Part of a small language model's weights.
Architecture: RMSNorm before each block, rotary positions, no biases in attention or MLP, untied embeddings.
Training: a variant of Adam for these matrices, 146M tokens, 4468 steps.
Each number is 128 + 24 x the weight over its row's rms, rounded and kept within 0 to 255. Layers, rows and columns count from 0. Numbers have three digits each. The size before them is the row's rms in percent of the matrix's.

# up: layer 6 MLP up, 320x192, rms 0.064, rows 243-282, columns 48-95
# down: layer 6 MLP down (transposed), 320x192, rms 0.0624, rows 243-282, columns 48-95
# gate: layer 6 MLP gate, 320x192, rms 0.0697, rows 244-283, columns 48-95
up243 107:103120125098134123115128127117116107140115116118099120177118109124126136086134122119143102101145194106139131114079113146130069065149117086134134
down243 102:102160123175150096133192101140112149137100118114141130132084132170046092123106119138117112109165099105134114142136126108172132131125108111093092
gate244 093:105130135120125125079134133156127133130119124139146139174126106179120106072129149138136097112118108156146141098122135177119137140162158102144118
up244 095:097097123122101152140147127131148133092112144139152095107131123122126094146073110128121085120145149111126157115088170137121133147145124096113088
down244 095:119146144132156117099130121173130131162132146061153106113133141087120101135098148116114117107075126130175142139140113076124105151128092116119119
gate245 095:162121142120107134135097151142124149158135145140112120134146098114167131146148162143124114117135115090170120089178173133141149119103147171121138
up245 098:105068104119149122123142113117103121144145138136124120147111147161143127142120145129100150113144177104137137107062136107106151130144120133131109
down245 096:091124135162104134090114104110097170139142116188123122122120083116196108132138120111130109140120106120113096099124148131122126129126113176144165
gate246 106:111155131166170176125127102131146134084145116143117123135073082165118095115170098134131167132177160118137099096137113117111136126108165165125133
up246 105:098171092133125113149131170096086134136117128083098161109156107108107113174097160120160129116102095118180141100105074126116095128129143143145116
down246 102:099125110105136114137105074197084126133102139101113095162129134122140158115139110145125114144154132154132109120177141135149118114126088063144186
gate247 109:132154119177123118107119149137137146140137122129150096165097088105153126112146136128095137124180133109115175104140132131101103119107136138130116
up247 106:126150170142097151097113130141108132140141160103087110139150072101119126088148115142142179146138125131122148160117159094107162101066123146127128
down247 109:169124107101086143110136139092136107152118131141080113153139118129092175153126137102145127160117143127116115163122123149119140168100141156076104
gate248 100:127092146131171120097122091088130133174175103125153130132126105153164125139119084158149100147091092157123142140132147113129120088143132124175163
up248 094:143072116148198178119126136085135150148135071103168136124171123119131094127111102160111119161103105143094153110118162119154120088138172091132131
down248 097:176159112118103120168083143125115129135155118110125117098153102161136116094128132124140136128114155132102120082128147060098150114095146099097145
gate249 099:115085128081107141071142159120129118115093154159095129134107119127149141080108131150165144133122115146127102150130145126116143138145100152137176
up249 097:113090117105158143129124128097142116104160118149133150135103153083155121140111061147091068140124116156121097136151119142111121145157142126131134
down249 098:145119156093137100094100137101121123150140162124131142135152096137124131132155091136093132160069134130049127169118137147137094082119153143106114
gate250 107:154105123170110140083095129151140108144156141098153169172141148125143132136136135101160107127147123084097150081145130157131143086147122151171113
up250 106:126155101109149080172130109107137154079158135127163112136118096172109162145163139131130141127110116120117108155149150156149160181108055116116088
down250 103:108152158134121129073174107115119177124135069141083167168118136173122110152152129147125109148099153131150160124156144162115130093118115112131177
gate251 100:180087152116091128137121123116124080144198107138154111151121135190120121140167138135112129120141142107122127136135174129112122157116156135135114
up251 101:156121152106203104136147154107158104109116128119097074141127132130117144140125152146176134111099145133138135163145102147132157097157120132131119
down251 100:132146108132086110117142122123118137120134158125141172135155154123146106076138100180088147122183135147135139122167122122091135109160131146163141
gate252 116:094134138140118142129095121105162120137176124110153084133127102130133096127160122132133101103150148106117190102150139184125097117101130128143104
up252 114:155146129148090147161123134118138089107091099109155099118147188109128106101117120086125116111140134122134131102126125088104142138148184123135109
down252 111:156114124128110115134090073153104105157141161175136175055127115129147112114116092130122140161105110143102157158140110127106111152123133165115068
gate253 098:122132148152116134084130125090184156111159158102141104131114150159127095117126098094092103119124176126151137123121126112104127120129191147121097
up253 093:165138144115141122113125128148203128162106120157133143091140113127140147128133111127091094155117100126123121141090157128131101118152129157111091
down253 092:155131107167140089121162159129070136105116104098131098138149165142109124133142134124083130104122217118136120157183161137150130156145113107130133
gate254 097:091134105129145104087098163130169142130151103142144163143097139155134119094083116119127133133155146118204144129117130149144112112107140108140114
up254 100:126144138103143122143133098150130108109132125138089100171128145150108145099149149142134135122142107102131080119114142165163127093129078138115146
down254 095:137156139168115141110159082116115136107137121153092099181084100141100130106140120120121102088150105118182138136110150138130127165126139131192128
gate255 091:105110116074116110113139161142129124134121132140156124164113072131124172150154117139145129145116107118134124121146123138171128157079090097123132
up255 094:082117138141122158084135099124138114128112134128094108159151159157128138153072129105146107128094098129163139128135132138122135090081109115142138
down255 094:122094118132129161132144067136123125122058116120117120146119085186121064127071102138087102082150111130121139139119157114116147138116142164167152
gate256 097:126099134122106119116146131129115156164101119135158131152142136143156143104156115129097073110142124108119118174121156158121135121125139126149134
up256 096:116166121120104122152149109161117154131103123151130124136124091150146169113130149138140141141137163114143101137138104135145116120155114091083094
down256 100:146160129087130130102110119176085097117109102131174144119114111163107141138126142088105151113097180115116144162147113155140118107147131067112142
gate257 087:187098124115156120155103138124108126095110142139122144123142142110180165119119129120116169096081106136100135147161104121137117121176129132152103
up257 092:084139122109146113079136117144098125150167128123145140128147149093133148140192148150115131156163108121082143161103118104141151110104099163105143
down257 093:121115134132149106089163119090121149116092134177147151175133149137132098136150174119106119145142129118106130132172121100130118131134118153121153
gate258 102:109149155143129128154118132108130100119113120119148149163142157126147132152113131113136110114164135103147074131144116145169145086130091145143135
up258 108:124115113104194119126109110174126148147123128108073115107097087140154162117136153177099105184127133115143118137143102137090065111156127123118124
down258 104:117110133132172117110129130121126103101130116155096122158089162154128126117186115082163141104165142165161095131099139149136114100124126151137120
gate259 100:144121139112078116147100121124140124148143114143105118112134170163146119173150109126113104114147144126126115108093198111088121161125119145125157
up259 097:099158092132124116134160113122140079154119148137095175115120155143099059150142101125111110126110160124156149134113103152165112104138138180147122
down259 100:132135174133137125125121150190100127096149113138100137102093155095164151119188130142146128155139111110150196095113129132136140121098081122124135
gate260 129:139132138112144117147110088145171096113144114117134095160134176133155115159135105188150124112111123106130118149110171160115112108146155193169159
up260 120:145118114107122108144129085115145104131100112148136118158145163136156135173150112153136144126119126114115099110114169161128157122143123182130120
down260 106:134105123153121164185120130128149143107153117163119140146115161129085128152121126063145116148099112094120145096123146150114121111102144162125183
gate261 095:089103147136111114131133140132156128081127174153157092141106120117114120087122123121078122105162112126102115138138123058136116173151102140127130
up261 097:092115167115162103134160133122115138128094129141128101135130136125134147165127125152134151098156100131129174149132136119150107109114127162129116
down261 098:113135104096136137117140134155143111128157097104139159114121101120078154086178147047146119123145156179165101147137132128164111135151100101149131
gate262 106:180117149116120127137160120148102136117116090134127105095155102124141148149139174191118097177162115112141078150116142103130098124130100125154159
up262 104:124152166113154125110110168151162180119111103125110133134117100086107129105059142144110112069129124126118143143145136132154105137140095079086132
down262 105:069111101128107098154140142123141130130106144145130099093103147125147135121094149138089106092197130109165105118120109161079116170197104164121094
gate263 098:153162124124119100121131122151132153140171147143125167185137144134141085109141135146100147140146145134083108150152111104129121127098125135116121
up263 093:170107156104162136154163131146164104083173166116111117162143159144133178166105132114164117170151153142083123171143117126130131141126140117120110
down263 096:189111135148133152148146073112130105123137078165134116126121175119133097173121112138173075133139126142089117154113146100112114119144168146143120
gate264 107:165149106129126128159141105140104101114137100134145144155125103132125183158127131124151125122133155122150107092130132127137108082092146125137104
up264 108:116139121121169087121145085143070104114130144120132113137121162131132129102125121118164095137127151115136101105130126135144098076132143105146157
down264 098:121105152137165125161148102106139167092118093161127151132139165120106099100172095086122110132096100159115158134137151119151131153109150090106122
gate265 103:132152079126143145095109182179136122150115150141167141145089091166129144103096145119149118181178141145164145106136159149141112160109112162145159
up265 106:125147140132159088146143113113150091147130143102106134147142098119121097102117124141107142109122106140114075124171142096129089111135154114091086
down265 104:151123166082106123134138137097102153134101100143118143096119089102113098124120095143174116120126121099129136140160146096104153133156184154114127
gate266 103:124104170143139155105115097151145080167101171152133129128130147131144165105119155152137085134093100147119119149141164135075072119126134109161132
up266 096:101099148150123163078125096134119128147186132174132133107154119116144152091110161157133112116130147134148129079101114108139095150095131145147136
down266 096:090095095124135099117114158139153104094121106111086119139130123113078124095121134103097099130173162156116161150115125147150072142156153124148148
gate267 094:102106077164139094157130135108115167108105087166087154135108132124119093084102154107117111096116101097127109145108117093164147148161107128129113
up267 101:167129117140145055137161141125135103112104127102111102123122085125128146114127086132112095147163130123167105168159146159146125067137132143150117
down267 098:089132113155100111141121114108130174131149130138142145137114171121106110127081119093121146131128133125124130084123092134129171209173114163163117
gate268 108:140106185114133135082120159132139141139132085140144134144106105112151135151156095130148120128094181081153139126147162163112142123089127182145078
up268 097:177153100134092114139141148089118120124134174137110125131157101125103119129113128118139137118147133118147101097145138102148153082157152167126149
down268 094:138122110114129110100151119096128113137106137132130106135141139115122159089086163139112150094166137114148148087157111122099157136134107120100130
gate269 100:117149136142125157098078088120120152165146135064115071114123113147146098127116132154126105109158111151131147128118098147125122138149119143159102
up269 100:151156152068127150131144137097069112165148150139141123113147131149137120117132088161120121130125117132134119096111096157100076129186113182115081
down269 100:098096112112112117121123117131165156094140091127097118149062131080090138096124162141099123124144104099097160100106095120126159155081119089162139
gate270 094:064127130133138124093115099121159169119143149165139124123052112117138110100160106137071117163154153133142109167155098146148137062105120120144128
up270 100:172116104124111167145114150162129144094084099142180178130157107140161138116134129133138090130131128109126149137150117106135129140202119116116095
down270 098:098126144132127125111111133120116123127148125112125138084120156089150132134124098072084133110125132087120141100131142142129137090120155148103122
gate271 097:142075148076150105120106084134138156160143161109149083139134157152126139121123132189138098152094111091139131134136193137107097176114140104154127
up271 101:120135202115202142092120106149125126157143096107092077104173115091143158135141077119176106116088132145110150125133122143143109097101122111112154
down271 100:176112102133154116119150151144097155132141132132109103141151145140139136123148120141083084130156116130136105051070116135131149145078121109115142
gate272 097:126154128141146138168136139094146117126092105119098154147128130184163123137127112079144064128140117109148119084108119107124133120085137152116131
up272 095:091139134141125108073098107128103118099115121121125102092122105073120099126145124143140124132125157116121126124144131113116129098072168131152150
down272 094:111148181095133139121106094095103130089144153161122138087131152107133132095114096146116143142125097133117160137137138149123073127128156153152130
gate273 107:094153144136119134141135139169159123114149111168145145161113151147117160088146130117132108114162172113149118141112111114155131066101118136134122
up273 106:132131121147148034149117136164098139118135133122099141115141075119117072142109107137099140153114125109148121134161121123099130115093132141148065
down273 103:115135147070109160120096123146144109152148093122140136134140143115193143096131149133119132127111134101104172136114090092138138125134132097110143
gate274 089:120170157100124070116102150114126159132122104144135123138161080111123152088108137110113133166135124098167138136123096092089151122118120130113071
up274 087:177131178075081142126134121124119136144117095131107145120148119108113153134177088130187144160148143105192085163127112143084154101126153200156126
down274 088:130153129115094114092143124118142143147101120145135094170108091135150147124145166147134113113139113100066135110131103139138147157141102086099123
gate275 106:162094120077135131146117130104122128132162157087166115132172166136147112203128125164122118095158119150154133148117109092126107125147143120132128
up275 107:130128134095130100152145103077135116147141105105089175100128098115122123145104138136134072131110095124173110101146104081105135157120110114101121
down275 106:133174173129135133123120137138142122147126147156089118160121116133161138097108092108121150133065094083137119140115137084139127143064140107114136
gate276 094:184177182137129095129132145093111141159155144116151113116115133183107127124111168125146142125136180114113116153119116122128125135123151141142117
up276 096:124125123109145140115117150145111103157144103142083105150106104160126129096103113136163140098146105062145144113129111129096148161135122125124132
down276 097:131140179155133165083147122124113098130147162104120114079104151132157105128126106141130156108088120162151136166137100135088078129127139099125116
gate277 091:118093104155088111103090101158138143091113106138096142162123123093138082134164095121156092135130111163133104132127173152126112144117126142160150
up277 092:143140140095151135103126086112138148117135113163144132131111164157136144112123146093135123104141157141083114106117133117132109119100095148091103
down277 091:125164130095134127150124170121106102131109140131140128147134139106154138133125152123111143120117123138111139138172097072148101084129086143136113
gate278 100:116132149126139149162156104139144082126101152137167100123129092136127149140144085145124121156175180132210115125157151159105117078092135111169122
up278 110:144109113132102131111110107160105190149125148158142116139094088145136127176119137125112103120105144104100109166120148127121115140144137107072172
down278 101:117123125135134108151094108127190144106118145146106131146113115121078125147122130090120097133141166152112114104109119136114125139137114134139128
gate279 110:105104137081134120118142122154090136128164143179097125135120156119160197119145167141145134126128143116092142111112136084138103125115123096090166
up279 106:104100112096096149145082123155160106138130094106082101140093169133146137116110170104154115114117128145150088139152118111147133113120115162155152
down279 107:129091106095107121103107145111145139138123149102135109152105110121133162086172147127107136102149161119082102161163133107106106161139107097126152
gate280 097:099156147135152121075115125168151180124160109125163098132115130080134117120091168142101147129128129121111123108131096080170109128107097106098137
up280 103:128098166129125137131122104096088125145116126137114130153201147117139139138135120134148127168151094165154145114111158136079108148126129092149137
down280 105:105135136138145087110118107131125151159165096128128179132115156157137084119107134137051082138175173117080143121107124112146110137169147160153116
gate281 098:108149085154107132131144151161133115147158124106122103138127148159162161209152115158122125110163178129130112122079161165128141110132110150150110
up281 100:114149122109116091061121138153114142116145127131141126158121107174129136118077128143111095116097095098118142136114117165129106122133122141086136
down281 100:100106147131156159148120121126135111139130118127139121109089151138118137143139140159139112122162120106146157108138136192151115139106121108174137
gate282 103:118143146143078113138133125113101106128155139124107106175097130137137131172142137157095122109133140154132126106161156121142153127110144150169140
up282 095:113122155136162108123095122166176118107121112132120143131138132159124156163157124114125112112076137128153131134136110152150139121134124127137118
down282 099:143134124143146176139143092115097140127104141086173140127138155129141127138094144073123129123145134090132136127122115152153139125132126135171107
gate283 108:108123131133141114150153126168159131117137093129159121149090113163103171104113110147167130122140158151115167147116145145094124116101143126136141